{
  "n_layer": 14,
  "d_model": 128,
  "n_head": 2,
  "n_kv_head": 2,
  "head_dim": 64,
  "d_mlp": 320,
  "vocab_size": 8192,
  "activation": "swiglu",
  "norm": "rmsnorm",
  "norm_place": "pre",
  "norm_eps": 1e-06,
  "positions": "rope",
  "rope_base": 10000.0,
  "rope_fraction": 1.0,
  "qk_norm": false,
  "attn_scale": 0.125,
  "bias": "none",
  "tie_embeddings": false,
  "parallel_block": false,
  "init": "uniform",
  "init_std_qkv": 0.0692,
  "init_std_o": 0.0,
  "init_std_up": 0.0692,
  "init_std_down": 0.0,
  "optimizer": "soap_variant",
  "lr": 0.00516,
  "beta1": 0.95,
  "beta2": 0.99,
  "weight_decay": 0.037,
  "lr_head": 0.00792,
  "grad_clip": 1.0,
  "warmup_steps": 200,
  "schedule": "wsd",
  "decay_fraction": 0.894,
  "decay_shape": "linear",
  "final_lr_fraction": 0.05,
  "batch_tokens": [8192, 16384, 24576],
  "seq_len": 512,
  "doc_mask": true,
  "train_tokens": 90830000,
  "steps": 6064,
  "dataset": "wikipedia_en"
}
Each number is 128 + 24 x the weight over its row's rms, rounded and kept within 0 to 255. Layers, rows and columns count from 0. Numbers have three digits each. The size before them is the row's rms in percent of the matrix's.

# layer 7 MLP down (transposed), 320x128, rms 0.247, rows 220-256, columns 0-127
100:104124100158143138179133077152137123128115116150129121152145130118117102118109180123106157147120187080120137113136119139145124154119215152141101128117123106097131147143130059115146150107118111153153138155088157134123116124147135105141132110109150136110155121104113120139130129121115160135127152104156182123123141157129153124114171144134116120108132127101164145168161142142153125052150
097:141088137125094145159145136122116140122113138163138136126149112143072128117124144178148135110142118125155127179148122140138130133109003136147117145137153160107149112109138140120127139158128107108156145130131114131127148157180104146113147096127143164143095118124146134146098142118121143133126149167109137154136164119105104169144134122126138133145125169083185169092147151132105130119104
097:156145139105117141091129158122089094138135143100104153133115118129141060155130126105091115130122133146119124122128161134129143119066130111174185113165115133131154095086113133096147123119102130124103126171143088144152137102139148136145121115086133126110125145107150141083138125158102121140087130139115092166102126152131114078116129115088120192098166145102105086142155147138137101149144
093:124110099144109161168127134139118136123144115076097130145166150130124179110142142104085157122127155115144112124156151131125109126121156131135095120055117165097096141132136143160124146149169159120117154117123133094132120141133127139160134115135125106076102118140127139157170136061168153132085111136102162132117109108131109102170142150116099143135159137094140089134158101148072135095122
103:121125099131129140176094139168137125099103105134136126124178138128099158152165150125077131140140105130075135155157129089130104081076155156135107148144108128121133186113110121098147160169110109141125130140145104155148102138166122125111165132123142128149108114130154115149080109161139175136119109119131137169110152152089109158130113120171113142156138150166108100077128123156140127123145
103:121187183095137144102098128131133155153148103125123117125154109110182135142123119092178129118175119129130133151121123115135127143147063125158157161152127161147128084160156076151129127119151120120123135082137158131124134091109162147159108117145128164142147123130129168076127127117142129144125096144128106145133163136107154149167095144136085130113118111093137143115191112150145119123106
094:150144086083132134088138123146123151121138140109113150156153143145111103098140088134140147145150145142121130155121178140122116171134083158129097150137133143168150100153108154161122125129136113142102149139152113174129141137100135165119092154098099091150182165077115134119119178142123112103095119110125118114159085117163160088112136145138151147103103108138112171149138100124136118179129
099:151165116124094129100111097118122131084119142108140144125137093129141134151174105122132122136114149121162155132130133154119134109085136102169120150126133166088101098135087105145117114099097151104123154133103168185168176187129164117125123150128136171126103137128133148141150099122099129108089140153104138113170165097115165152109117094097098173144105127134131124157150131163152114149147
093:133117191084098124144088117119134157147158134156122081145135134145124136118133114150127134140137132114149127135072122116090124079144159140098091132160141151121116129157099081129106112129116125140110109120091102179109097146165129086130090094177098119088107200134100104098115094137143135111156157145121129176106128117128101141138099135107153137105134114156144164123140138150135130128131
102:149128170091106129133102132116147121132102103131171119122156123132171135115168122135081098124120134108156160101116167136155146120182123150144109123159101129144132163093104106097128126145123115180131139125147102134188105119137160123126156136137131127162130148102128146138107120111136159147154113173103091129139115199100096165108115100154105087127143151107095089126164142159146136104156
098:091128184141123130116140112123141109100126121137116116138146118159122094103144119155152080100118149108164169117102106132142143215135144104142108119138133152140131150147105165143147121151105116123102133125141127147174134102107105102135162101120132117086097094148109118109171142135113145143130149103151141119163100103135122123085166161115153179167082150124151144125103147092106118168100
102:104133139114103134131138132114115107105113085113089105185121096143147126170130142163118132106132099144108088141091125111145113151134168136112149131156133108119140107108119122088139165164104118161171154148169074133142106100099124119137128107113134138123174116155135124144144134087114190118131138107096178114131114104118093102088154146117147103144138109088074163137115149101116151119157
100:140123117135139131126083116117113144135139147119163186137127096157138096140146121174125121120174155126144163131118139107119112128148118137182098155137121098136146137088158107115134123123088132156106102145144099147100102111095123122146131132172142101120096122169166140131124098152097145176105155134131087150106152169141115146100115124095148117201156157138180136119148147154103111092102
113:132095111131131140128115146128122135065139142160060162139109114153135112141143092175137168131069073159092117128107163136122152109121052146121186082155114126109155133093112153181115140129138108104158149120119109111139115129137143113166116158117155135109164152109122132160109080137117103096133130138137125129135121143144118121111167144125124167123114123115123119131138096152145135134119
104:133109134110152109099143139124115147123156119171133104103156116116135168144137161158114137096137115151152110136122132055137123097133127146126154148135108102101161097122137107138137107116098115156117145139097186128167159144151105092159113102207097140140116112129120086136177160134087100106100150106158111116131141114115159116107141127091109170083104147126125118151099124135134151098149
098:152145121139162104099112130145129098161120114110136138094135106109132108141145086123163149129098121092104103084134142148127103211105128126124128141104127157126128158119134127125126096194133128166121165098101138129096106143175136102123127082130143162141124163144178176106139130158117105133141187127128163161169154127124135101108135123129135125146140103128122122111124140102096118165175
086:124125144100140125138134125130138099136141128173154115147058104149097114164113140130112087120107127131147131161123108093136157070124108171104118099136134082080111156123138148108123141128152142131132133130117096154137122089148116133179158093111130106117115128155165133199188123110115149102179115099099127115108123114133111102150130114103119162138110175116159129107124133137084140152141
097:118088121143132102098115136153092133141121119126135125096176137135155142115079145125104143116113152168145108134147095140172169161143144185166125098146057135143081112120125160139108174137121144159138097117137099149141125149134103105137120155094120108121129131153092141160132096117062112122162114101169117151131085124109112141112113118144122131082116123110127113148176142127118128094133
103:121125145137145094122142162143094145071144105139142160108134116127119151129138140110134162144138111119156144138116132111143124148141166103093162173106134128108101074120109173130083124147113108177123119137133124135117127074154158162147166117167107147111136089169161102144115119140095063125094127136131156120119131105143179097118157098147138098090133091136092142104160134118112147128143
109:096140130115158088115099131109115141135168108115145136095124165110143156138111118135134148111147114133109121136141149106134154095167128114123115127128111083139146193123142121127082119116116145147156129126096148120127135089166128160101157123122108111120159098130092121141139108091113115075104100060106151085126115110183069159124108149119076155107133101113126118144131135103087122092147
098:158158129138155132126132155109113122107163130121086124172118145130113123165150112152161151126120153130103116128111091125122088078125079123144101095102109121125099127137160163147105121134138130140151098159105115123121150111147112140113058113136117080139147145106172123139102138196117099138122113122120129090093157071131136110136110151107125165167175109125107133122089109115140115164095
098:122133140121128136129158150133135147082107120149158141116136099095091109144152117133116131081161195130131141129125157132120108160115169115147114146142145142154149109157105176136137154157129124102141138128167108127128112108122134162104125109109094109136118125129141079132116158209155194158122076119151083118137117143123134121113110117139109158118126096125109088089132130127150138195126
107:127142124119090141140140132136104130125145167106078151125162129128104156115143112135098051117124126151151077101138125122125136127100136146120096145169111113110162173117109116116110154086113157068152167136115122166134146143108135120138131144119114129176163190146108097127131107148140138135118134141157168117178103127127107106121094125146086115145154118122158092090121134156144093118158
099:122172097118149119098114121109115103115117150112122168112151134104080143140128151138155122092100077135138101110148122134131105123170116114105132147114130150118128090134154116099068099147137098142141113127133158092126149159090110105125103106197143141172143131120124087130134164113165109155104097186121138124118136104147132099128113143132163179143145147095127141152107116141104140189118
101:129126139153110128093115163158134115180096119136063133116113140123060172123105120152151116140148147148111117108126097106113140161136193162160116131110124120085100090184150135095185150148100127146127147112135102082129138134119137145090124156088121179147138092120163116149151142139118117156104125124134159136141121123125153096142155129090126165156109145122126124111116144134117114140122
101:164129095114068158184133106100118112167135082104181100098167136109175125116156131134143138128129161159083145152134140145141140123100179137103131132111110118111145140146137106122105172145157130134109145119136153166115112176101139117145125123096093099110116151119113171111134131130119110148121112090123148140145133138125151100145143130076108162143128147121127161150139136144102107153192
101:081165074160131114154140152124147167116095101131139088096155097151121135157158114131120117124123139125101146127146131082156125154135166069136101150151100163136109106141102168139122107136115153100139084131143119142114152163127122121153149133135165107116144138109156111150089108143117114150107123122173198148127106142075148125111134125154141092142111147161178131134123099159127130153135
104:128115141124102128186103127088182105142130133142093113068113117120146094161112124127125115087137130103115129114188102124116102106107150143080167147109145146113159127149139143099100125098127127139117150135101114141116130147112127129115103112132102118081142123140124133130104164164119056157140140131122121135151165150147122139169143155123083117130147099091128136103180122122117180141175
098:103156130127131171121116139101156132102128140107140146135165149136065133129095126117106116179129162096100139149116097117126094196119135129163151116123127106149126116089127127121143153212150150141162158135133157126105083085150145151111119140119121163125088128137154108142140155120122120152166122174138126152114135158152134137145134134138119127108135136086137149064108133106098168127125
096:131118116153175102168149107114121134138130114120126112142130122154135095183116095152112097145127137155142136149098131154078142193107144137122124112102132128105144107099110128138114140139166141138127111159086168159142169123135123154117169090116182155132136133099133095142126173107164124168121115111185148129131086171080124114157158117146131120126095135166144117146154120094127122155145
104:125140167119108123099114154159106114139144138115118189143179170126104119141145137127155116115098129137113127118089131156134122079111082152117144141122146090121116111122083122146147124121119115120129150128120120090140159167137106110178100099103178129147116097129155115105102148122181163123115122148111143123094135170087121063141120170099102112155146136106131114099128131186128142103114
108:100089129135164104111100122085148117192145119113129102102125109127178117152110097108103078127104151160114098102133126154130176148128119139168083133133158143130108124096118117127119112117136178144160111158124094154127104168112112138123085143127159138142135114119108116129081129145114093103112136100114130123152103143096056130142157110138123118119154111119130133175141095129100112077128
099:095117114114167105144085125178165119122156112135097145149145159166136121113173131126102149135136125135186139123139119129157155121096062104179143182100156149122151121154134112156097159164138097130146130131125140147125134118144148134081118133185126115167115127114172120138172142092131146118105133094152115159140135160138126175110142127132105158141109113129123117145164150145139117139096
107:139090140121142123155100109135129152127106144156145111164086087141103084160109100126081136143092153125106075073096198154118104135100109108106144126127082119103137088113162117146148135153128145134108155127172105111135132156135104123138131140129141132125137156112136098114141129132129161125155141131128077163126180109173144138115110130164136105127108113101131109129109151130123157193130
092:157136159090149149140126180108148145148155140089150066114100148129131153122106124097117127120117098098107133138122083136176112168111120144181141147164136107136149145118169097117114098121154059130127134111111137149133157134170142103138108109111131149138123115111096108123101134140132111107103167151155154134156164121156113096112115118196125146163115145154139155114115154167146128114131
099:132110125145112121167137131169105113130134102094111148104135123142134128128130117120104124114171135125142149127123108132118111122140128095091101137145140141130112103105121077092141158114113151117070138114127168117135137128160172176133081156125134083152162154143159140140141126114095118126126144118205160095130141125089153095147153092078143117129110117111121140118087051107089142144136
092:154151135141135121113140173140143102130137150119142099149086128101161164170141103137179144117175130163139155137187106116128131140139101101101103134135099139159157116121105071111141137100124102106127125141128172153106120148120115149106113146119105129143145145124130102122112119084175141137108122151165151139134138145107084148156138119108157134154099073152154115087182117132119070131148
# layer 7 MLP gate, 320x128, rms 0.272, rows 221-256, columns 0-127
097:089137109165090161103145124143119110150137111124164119149121113115100099091147129159152152118111124081106104120104133095133121130094105136152123164106124149091117105188119179106091108123129146164121116112103118105117195122122100103142121128116135139108135074083160103096125171127140121119119114146130090116138147092154128084136141116097159146122107135102158135122160114109085094153138
104:122129158134121148099168141136134141146149142099067122111169139130124109155139129100125101147101148137112149104131082105148068155163144114126145095110104127112134123130180137134139108118114141139121165135161125122129094104072097103116122110169142112152168077172102125159134149078121118147169094131145143145140162124112127120096103110142143121147171122110107152161171105103112129141096
097:144133077080138151146118081143105165120126114095124093158166148176129143146139115110154110150144138151118084094141131168118148059161152141116117132126106164164133154139097133122139162077149155158131108121125141127123154142168115143119139122124161115159168118147132176136149085092154153151144128129094123108106136135142157154131132134137111086158104126159119116133128132134142122103180
106:145170143116142141165124097147110119142134146121142150124120125172108135176139094139154137097114109146150151129158128094128116135130118145154129142168128117092079099150179166147096124126116123141152156104084099086140114177091112145146148108132109130106135091098149144113152138101122100170131152147136145112143090140159146148154158066113122143144142091112118110124082130072129164129122
101:142120124137141132125134157146152116137106158101118100137156162165144157123134113113157152107126149107111140134154123069135099149122167173101185096137104131100129113110160186133140096126121091125133144155091149119147141129143104126136130133098170124121120147169102113146087139142107095125174136079157132126116145150150167118141118097136129100166108159062146103105136093119132158140092
098:102138101130149177157147133112161118146116099095131168138148103179122080132128116133121118140127087080099167136112127142145125109085121138126157161119105129114119129109145120128084138129109121158143146176153098112102115094158117111073146119140099099147117152144153142146151101158168136178135152115097133124167167098106088142143113172132140144100135170163124127107120136128126161162113
104:166122160130122101109109119106117106114139097115117116116131170129094130147145183126113108145107150120097130116140138114132133152102137106127140113075126166135120149168117097114135154130103168132136144146128129116168132133147139103134128135120119115138113109149143172163086133122129125104119093130144122119187143116145027096100111126104127136157145079126122112132085195121174138167132
086:175156157134119132125138124129124093110154118103153129153123137123172115119103162129133109123081125122173134092112122160153118069121102118097164123164107123117147100122100120115143126119099157159106165145129132089087134105147143180157170151125148113129112158129112132106114135163126088122093154098085129135125183088146132167116167135171161119123100101128140108139082134136138107147149
104:157131127150126169145136137149150157116073128119101125115095156155123113116136119107159122148115143132110104162064165096090131165105153094095131093136113124128172112158167109099112168139099118114110171102103144141112093147115113122174123137096110130165104112106156170134143113120152105153117115158123097135137108128121144131102158173114143147116103109154112160171097120098104104142156
091:122089092145139114130116140099157092155096146125140102121152147156167099135115170101134120092093096128112136150108113192103157130139118123081181083109121137114101156082135103151145139147115139135125137149141150147102137139099117144116178147126140118154108129110117130130112182104155135156148116099056153153150163115145111159125137121141122101156167118155100128137150107114135115170137
092:123145142156119155143101153106160130152166127113184150132106138074170102143091122113136156139127122119109166097118090160134110127114098089105154128109130135128137126167092124127111117106111099110168103116112085125114120149156164118117123134104105149123123145187131162113128122150111096107139154102166103137112129105066098151125130134120185113145146136119072107160130119091161157138128
104:106109171125158110112142130149168113134158121130117094111126157127136135105100148091143123121143135090132150147167150149190126123095136168142119129134131140110136125168111145195150178131119123152150149103092104115150153119120128142171106106068142116156163113128092114176122139065115099134104094109120136154093101107094138169107111108124119131130132121115099123124123135107115086092142
124:126131111126143154130142146127136140111098184100140152135142120149170102129124137159163154125101087139123106150089151116100139139110112117136153133160120119116133142141169140144146165121109129175100161149090104107093111128157110119132121150104193187110138134127107146181080099116104154110126109146114066118154140133124110150120124135137128200125126156119107087155119117153156143133100
097:117069126109123163149150162137155091117145116089110136103144149129141069120084127145124128131114116141133109085125134123154129115082153121097163125061115134120117148133146146184131104111067119117119153096142110109138181132082172099144123158138108109164150175086120148151121119146117145105134164119135131152138117141137134112123114143128137143150148130129107150126181148112124133176109
098:140140116125128129094143162149102099130137162146137132133126163086096128120100136132123091114115110146087126162122119131094136104147138140103117108102089136079090149120130143140108129051122095143083151156108085126133113089117107159129084097094121113157060120143157139116140102099122134123200121128146102155141130115093118140143108123154098147111078144155117118124127131125096110125124
088:169139110137090142138126152151117120161179141149130140139067098152130145148109106149105085053149148110131129112112102125126144140099159145144126142149170133109107144141139122085104122153117142126163147122133124133134194096110136137147164118131130125129151124130181124152163130147148134084158141140120148145127109119089091122123125122085109150129130183143132123127169124127072130180139
089:131154125116105138161098094143141096153097132114085100152160124125167117160164117198107094124139147137135143153137152171163143128151114118097121139115095156114137127096132180112146134093130105086123097151093126146126088100168170103092137087095130116107134113135101119117124140138112129116096107115128113139149122093166112097151139154148132100133113103132141144163185149126112091110112
104:121098119110117121146112130177130088141183105165151134091162122139109110123135149132170129094132050150099118150099107141106163137103098121127157115127144134113136130126122104137112091115126114158128114112124122185118133128126114153109140183143127108087150126115157136119094120207101162139127149099118121107138103112137169147124117162105131133144123114109108117163089110068125112128112
109:160127119114155137139099074122134146139091121133132147132090129120130137093137138098140089151103116118064130106129125103068129123151105091133142113107098136122162152123117144138126160132157122166143098128131201113068117129145139128149114166136089161143134132131109105144115132136092104172148106147124133144144137120107104152096088103133114130169154129105071073148117122163129127152134
090:100116124164108093140103116085131142108138101134141156155137167163135146160124146098119111119109136134137130146113123183147143149114137175097132147172156151074099163123082128142094116126110110127113154151101128111112153123172170113100098115154141140094139159135127107166141127116103077128136170112111060152159137088138082123134175129099131126144139114120136136119132112140119150154149
103:118116185154177140099177153147112116123161134125148088094088127154106100128152103105080120143129133120155124145082155119148155130123120111150083131128160142167133127172126088103143151120109120098142142142141108121122141115118141162127129116132144111106125125108110129144135120162074153122110142104091086080152122110137124097089144106143120137149165107090148088170124154083119100155140
099:081148110141130163131113131152130126103123140085143082133168145073103107149120132119152156109153144142128155105173140156154091124135105116078093136085123116144125132119147154142158114122155123131089140150108118155121075125117133164102107109093125123104128159101146133124119117137132062135199126110142145130137176122104150132140131136161156130118151154153102104117086129101130125180139
093:142114158143103149150132157133139111109201116131149097130146144155075091171119124122099151127126112118097113099100122151143129110128183134120122155106143094178135136121127116149179131160110135113112156151142161182161120173163125117148135125140089121112132126155165135106085093146123114142143149099150073124109128092108139126126155107102120155131147142166148117169125147105147141160129
105:145114137150113159122123154104090121155127133127133104133126080113155117129140186152120138146128101114099144109130126126139125122106161160159162116158146134118166147096125134147126149143136134146167165118099133135131071174150123163148090101140139091128124091162197114115122124127115116155172131104071079101108090110127075142078146139138140153110114094125116137122151144142114125108098
094:087131084157163119135143152110114118140142111125116151124166151167141110136171171164131140100114119154121134146124126126103095164134106124144127118124096140121151113128104173145124120112135116112096139074104115126077112139114114105092115135107131093149113158135081130110129140172095090140179187056119125120111151122152091137125115147133188145137134141095116142129110111126157150142149
095:137102145139124089154132113138157098139132129156127145135120140198154127109115141099154108118146119133129112154101150153079130152138119156135135083122166157146149089139140112137139164096144188116117130088149142125143136159143102135098084158121125149114148078123104146126175103111077135147117146138131120178133149109128113110159156110110156170102131065137088135117137118083130144142140
103:132089117134124094138114120118146115147147122133131111108202144142131097143149096147098127117169157077137172167115126121139152069101121129104148101108147114109157139119114131165134139106141104114126124173118103209148160114110131140154143093105117104104151148134158132118105133151105132145135117112100079133170111126104137128109121100147124148102164153097115144149145141149095131093174
103:097147141145142178088140135115170131148115122129137154198139143157114152113101090145122144118099158123099110104161158111123087129161137104095104119127124143140117076100138144161116153129138112143135114116091175105109110137143149100140135123112141143168117136156161154127113128116131093140184142133133160118134138132171105148156088158110113111112151153072149118126125110131191121162099
096:075158135130150120132156119156135150134148144151144140138146120112086125157119134163154125127136139119158123122122152131140125160124112094110146064145155105081126147077158118187128130095130137116097102153060160140137145107188124167136114097110153097142105138170140152162141145124113157115104128134125119145139169136085122108129124136168100117108106143143167148140138098132113170112101
098:141082123133119128150154161123126125115141142115138144156190100115059140110157117119129145135135120104118101120150129085090160124121169166098155118135106144107116161095132138114055171144114105129145134150146101109136152126148099119131142140130104117096149112165113170131106088125165114120135159103138050142133110088113136110116133128145134133171119103109100142157105138106132136124168
107:107136140110124102172125116122119094128148146106104145128179167155111110117135131145127122074133111103102120093116153118183097127134139140119152151111124116135083104089120162171130159128081083106153121097083136161120079094135150132092139095143120108112138143124082155133135111149139128134155164111109149139141093166138127171133122116145101147138149134116132126154103148108150101136056
095:107104126133108147141185146118105126169120126122114125102127137121133125106099097169096160105117099158104120126161101094112128115118118147105109094119092098136135143165093140096139096104144122150142116141143161124148142137148135120145133096113105159107080132144159160115132122125131101163126142111097139079139133082118139128061077081170129158110132114138135132112144157185178151144111
108:131127115127139133122144125069111084138133150125141095136114122111098106162153144142105139149083172105120102129114090125089110118134126152095105146105088110149103176112139189091104137126091105101058147148149120094138086131148112119118128111165126113082140119103147128113099166144152111139162166079104139136130132126148130146151122101117136143124137116101105127157108147119168159153100
088:097079125142122116151122139118110136128107072147142114127150148088093161098120122117110166132193127133102143143113108138128167150102137189159136129116111113094128097115086147108142108124124166151094177092107123113093125148154099118166116121087102132119165164136179119125146163164143146093121122153134129120112121116157137138114127118163135136139116121141141150062107107138105147098136
098:143161115166148172146117161130101135145145130084131148123127182145165151145084117124112123131146124137101143098076085136115133146119137109094161117132094092127152113109152148089109137087095138115087123136140141152140120151150143160105132096159166110095138135171126133155126163130135133172136131133169106111143157143132120120121123125126133120148117072118141148106123054088106136174133
087:110141128078127148125148127116116144077149135166143162130143102144107115126097145165103106120169152138143159111114110119127114160150109173140135104143179111096138179105101119107116134143146161119174129114141075127113147101091153119092109132142156114159149138160120096114099107110128111080110109124164147103122128137138135116110141194125110188130130098163122134115175122120102107110116
# layer 7 MLP up, 320x128, rms 0.257, rows 221-256, columns 0-127
099:155148113160129103165123149125102137136148149135090156179094143195124098115143150141142138097196146170123074146117087135136120108137087125119118120105141103126119142123153140137138212123095117142149145110127112110119124160120112129110134127167106087158134142077097141149124147128168121120127155140126149155153146131105129117101128151114119130120061138127154104125091127105134121117140
096:099168109132095131188112118136163158118123123160145123103103100106125105091142125124145119116070142099127158178144099145165121128123125087127128134144134126090172164115124131093141129071139108103139123118145123087151126114104144115164131132141123121145096121153182166154130132101123128138108127141156119063103140142146139117117161117168144100096100117179141140127166142133153112135090
101:105104115076116106117138130083110139070122091123119183173114131136118110109110125092086154124110119143104147125151152128129132130122170156129142101117134155118129191109161132137133114137141153165099117105144113152121132137117153117149146143153113182120155089131155098123146136153140120123120122131134133146119093136131093133172100153165145112139114126157108102078098096169127105170069
106:097105128195141135108101133119106115123147137131123099137117118109122104144113157118140178119115133091099125107132127102125110118160163103138070142135107104077122127150127121109128172135112091110102106153127113145140113139150145142164079116161137154184137094123127135142145115155093142132168150092105142177141123102135135159118144067109133179148174135120121103133167121139115160160147
100:107149134129145151113180154174133123149171144119067080136114132142144081143124111121165146114092143115121075137128113147143052128112112062121151139095096108150129079154138168136148110110118140170127092103134140158129127157150084146127108146124124132145096116101083148120146120133091094103148145110151140136120154130109117136144104107165133114103118132131110124137097121107109132135114
101:132082081145127108152108153153079092144176151139170116148115119072134143136081094095129088114085099127099123130141145147139135123099147126114159120136152146129095198085121139139205109138124128121146139131141097156161152129168113151140128088120139117110111124148123115159133135091135128086145150119171100152129130083118112117123120113127131127155132156137138102117134155110139125119115
101:121135113134122104141118113102132122114161156131114139149124106097121146098126157111131121173140135149079100137112068150085142110150129073100121144116131121127136162135122140140113183152122160110137127152161145144137194125121155115140086139118165166133152127131129138167102071106134139130143158115132122135130062108123093109119102112149125122105168151109106099136128181104124065144133
090:123133126114121119181113097118099123165110140151116136092118116131141146168104127113134115131140083106085078129134135134165187097156160173109081134132141092153121120138146180112105172166110107145098137172141111095136100118103170115116121158106124101138137135141112108123120110108111141091120132126114156098070114121152133148111134152135158101135105089150120126102108137187130120116149
113:173141118116162119139132103165110116111110137155152103127085072131129135125157131104156123095125073108101158093093173111114114113102108099113092106119114144147119093132140122105137111142108136106104169155112127103119168127155105128110121106156090140131104110107146086167150110114112144144161144107161137158153110123140108131138094139099179116115091101134130106141177112110181108164121
099:121106113134124119153151117115152151144144114143108166105097137104179132115082125154140183172178134134160145116157131131169140134120104119063141130134161152121115123122164110131130134108118114146173130140115125106106109107101116174148170109132147142138134067095091149132146130130092095127107130146179119160154112110162119134120138148170173087127144098107116131099150120160113119154151
102:147115147107120126107109122166135155154113134155112126136152125096130184117132103111128096088129109114114130118094137120149118102128145136164124148160077090154104088131174171158125147146069126117180154156165110162111152111128126148172104132144116121143121107063132110163142145128166120141101134151104147135125148145132109164106100112119130094130155150139103124096189116122166144134119
094:118109110116177141119131152142142091139129110123124123119104152102119140164101129128117121129131120129100086102106116143132136142127120109143144108186137094149130132085124122160147112134117154165128140152179080109120112138110146184150109149131131124149106084153148108118134155104105109164160126147099100123130135058138157134098123116150160142193119114108106164115153116208125138127094
115:167130075112125143104105129128120120099146112165145118108125135148112168108168086134108178115130099150144117133122154114145144113110106147144144104116161166127152151133144095148136168147115086089130143129101143143127119128173088129170138120114178122127079191145121125172103088122125124120131124128104136163133179118139128117127177126117069136132167164099162127146127142113141123126101
099:149169150129096153104122147119087126112075104151110121149106118148117129150138115122107108087140185145147151161128154105129130127151151087121088071161137129085144088120086117150132134123136170108128094164149153111131136162141098127153135102143143149132126113152130137112173131135134122083153125146162159123139113166109080154120121154143126182134176137100108126124142137147134163107090
104:122122101164101127148090157154132096112158131113130139118126136145143131148124085117170137151137109108157123132072102103114148143135110162119080136114102107155081107125139114125132138119137116158160138144110112112127063143162120136124093127095159133087120144108142162088134152105167134108137157168138160143146152117088093119123134128125137108128080171132084121079140138103094187131131
084:125088135129116184153096145133126112169161070095091152117177128147120134092160109116147141162168103159133102102148127156125104126091111103111120140133109147086099100127124130148144148128120112181118126077066133117155121155139144148123171136119138136097138148082093145131099134147139125146117139144130145141125131125146156173119146118124103079109111118144090121080123146147130148139099
088:137161099112141124116125099139186122149116124136129134157150124119129115097124135138191104139095101097163084109122128111176147136096123125144118094126103164136105131122143068107080142113137123102164126136082111148129126128117178099129143137118141141165128125159093113128097105091113145144103120135116140156093115164121131126099125141106138110206131143113119124107156059134088125127123
102:124155129158181131111135112115093143114141143149143153142106127124105140072135122140071136123135150143146165133146121131080159130123130113097148117152140130097145129132122141129130146113161112129121119077151094129133089164087160195175123116154161141067146117109095132092111145131109069107134107171135152156124135099133129135088111106141142128134102157128114120101135185112121158114141
106:094123083135135127108122155100184110114152139099163130125134132114150129115089161121163140134124091168131130110109152117152111171125109083135147106139124115125132108126131084114113099172133117105117133120110127141120171149179170092100137161124153143152170129096153165137133155162097133160182088078092103131106162138133146155136134102133140091116143163158125112115130136132146102118161
094:184123115146118119079128078096117137103110178134123086118132086123092118147089092113116133091134164111162132114141156141108120125080140155130127105150151115127129123144147115136114128141120098164071113129160139153081084087158133106171117180131095144159137135119142093133150112120142094101113149138153141139098146145090104084124072114151123120129131126126133122143123139130097103124124
110:122083119148157157084074137148153105096144114125144139157127146153141116139168144072167111144125130102108103110114099110107080147129105125121159122117159170095131126139113102154077164125126125135123147129152138128152048111142142108128157099138089123100108103153122113144138188089120090159114141110096118118131168114132120082150125132146126154145119135121130138124096131101113097133126
100:120098109142144157146104119098113134085102102111105107136189124127123125088143109116140134125099100130158136148102114121128126132091121100111164101105101123147135165163149129171131107154151099131121104105105132135074134109115097174119109167112140126125139113147109129113088113115160173129121132112107115119101153071127086106092123166149088162137186150112106076121147141122131119126169
099:123101120104092125163109116118136107146097137131139085133129103088172113141066147103156117112135089152111111137148148136138085175122113065143188115102116143124126134071143114145114123126139119114130126110144146139107136124137136084108147111125132135141162165187140136114104130091126072121156139143134105135076168139077120126147116112135111152157121118138150093116150146128097139154151
101:103082185117134118135115120160066128115154155124105147142106124141143071122158082120146144072097115112138089132070115137119132097159142134093119130145118113101096140135160107116109133123088111153130137128121155154100129119156107141135131140087139144166118120149052091134113117089145105163141165125076110127124105122130127121137126111113128133129097146119143144086137140085136127109130
100:128140135169129122157168138159172098151142179083126134127087095075137097111142132119144131154168134114121128121139138132110116131097121130131157108124132138128115127107109179176129091168130133109122155164114167145108176080130130105125137139110113071140079116115141108116132125130109159092158110123116137125132147155159145143108114120146099140120113113117129088122112099134147214142147
094:096133153084120116145092158133152113165186125142161116129136108129163123136106162134154167056180139134131078138122120122109144128146120151119170134133132116130098148138139103103114146114126133121129123141142109130099105129114092159120125162118129149130165109146170157149114161144116120107112109151128166116133121122148169099121175163084098084110159164095123123101161097159133150092138
107:124154122136174091128136126124098176199121144169142130094124122111132128128127119110138161114125147108107151139124113133130133114147098148103099117137119111134120116126175127133111110146111132122164175110134112157125119108164106131116130189125127125126142120072116185112102136097102152146134118116152147086097114162106097163151067138114179154111111129173105148184142097134130141137145
101:121108126172117082127136108062128136163115156134157150101136132110142144061132083143121120115130184142115159143104122102120146131109095113092121131149165113098160157134139129132116098137124157109123128099188129142142099107133128140123074156118129151106167108101153120098096147148110133137130186115131141109132147110124162081133158098124099150122096117124165122105121151149096153139104
093:099093149140109121084135148101114142112154097122092140138146156157102167077158179148076161118072168138106101161141139142145127131135149073130138088129118119127126135120132168127124127171109149115155135122116184148130146116119149102132076140122109126110156120116166087104131094163147150132142140140098120116127111135138117147089099106136142107104135119084169171114105136146138123126111
105:155138122099078131156100141116131148094122151142139131119157139171082102132091140132114124129135126134124091144122116106116133148109123142187126129196088124135090121142119145096070121157131182149082101112132106111131099158117095172132137132105105124121137146104144119145145135167096133117119153116141151142095081125147085140142084094110165125115136119166148145138082121146154144110113
101:123133115153116122120130140067143147124135074155119170125115099131143119148103135155141130144101136167106117117145151134096148130095127128118159096144122122127170127104167106155177154158108115135141101151095125108114138094157095164117103150102138118082136124116130081158106152098103120119143141117099164103156090163121095164163162151122134114095127182094110141135109167094136111161132
096:129125174084145114125109088160153089126136145117128155115105146110145085147135159110106116106144134128126130151149114139143123165133131117178120129116168187183161124134137144162119134131177122133169143141153148106119145116139190146134131108094102121150126146149094114131147122083111075133135088120120128196113135122168113109118095150134160110149125126155151147096148128169148102121133
107:159149152121122135162112100121167091115180150132138097136156147138159133154104131089152146146177134129094131108087143148139136085150162108111110169149103143094107122149148148128076146116107114130106150162133138076132099168140122112072132129121144116123128145151121137113111169162174157110142110159139186126129118144148151074132130119109142138126087131128130112123142151088136165113124
088:165168183125104095143162132120178142133096161148149170114117138105156135164095101125122119093097144112144137158100111133119126139151143136149118152150176156138160116122101117073122148180139147113097129128138144146135092142155112102112112092153103152086115139146140157157155140107129099108126119121136130169124115126131123159132130137169137176119085118128118151153152113121064150160112
095:104153093176125132128141081112116136098142135141069110126133134141173127085120105127135124094145105127144108117142122134074148155103126109169121115137129152132181163139132141154144117093095119126122116131141146085119095142160120100130169147113163134123078134140094149128124123111101147144104123126153125126117142157134099172100088135160103144141167170115095061088134111120138134097153
088:133161145103121151105134115116158153104128133154156107120139127117109127099114146120080093129148107138136179117112158124154100140103154106137165150161132127135100149142136140158115156143165138074119134119126118126158173083143140072093151131123106110133141129066179102146150134149152133125131129111152118082107124139121131091096084133118138117158115176131149184116112144155076105142107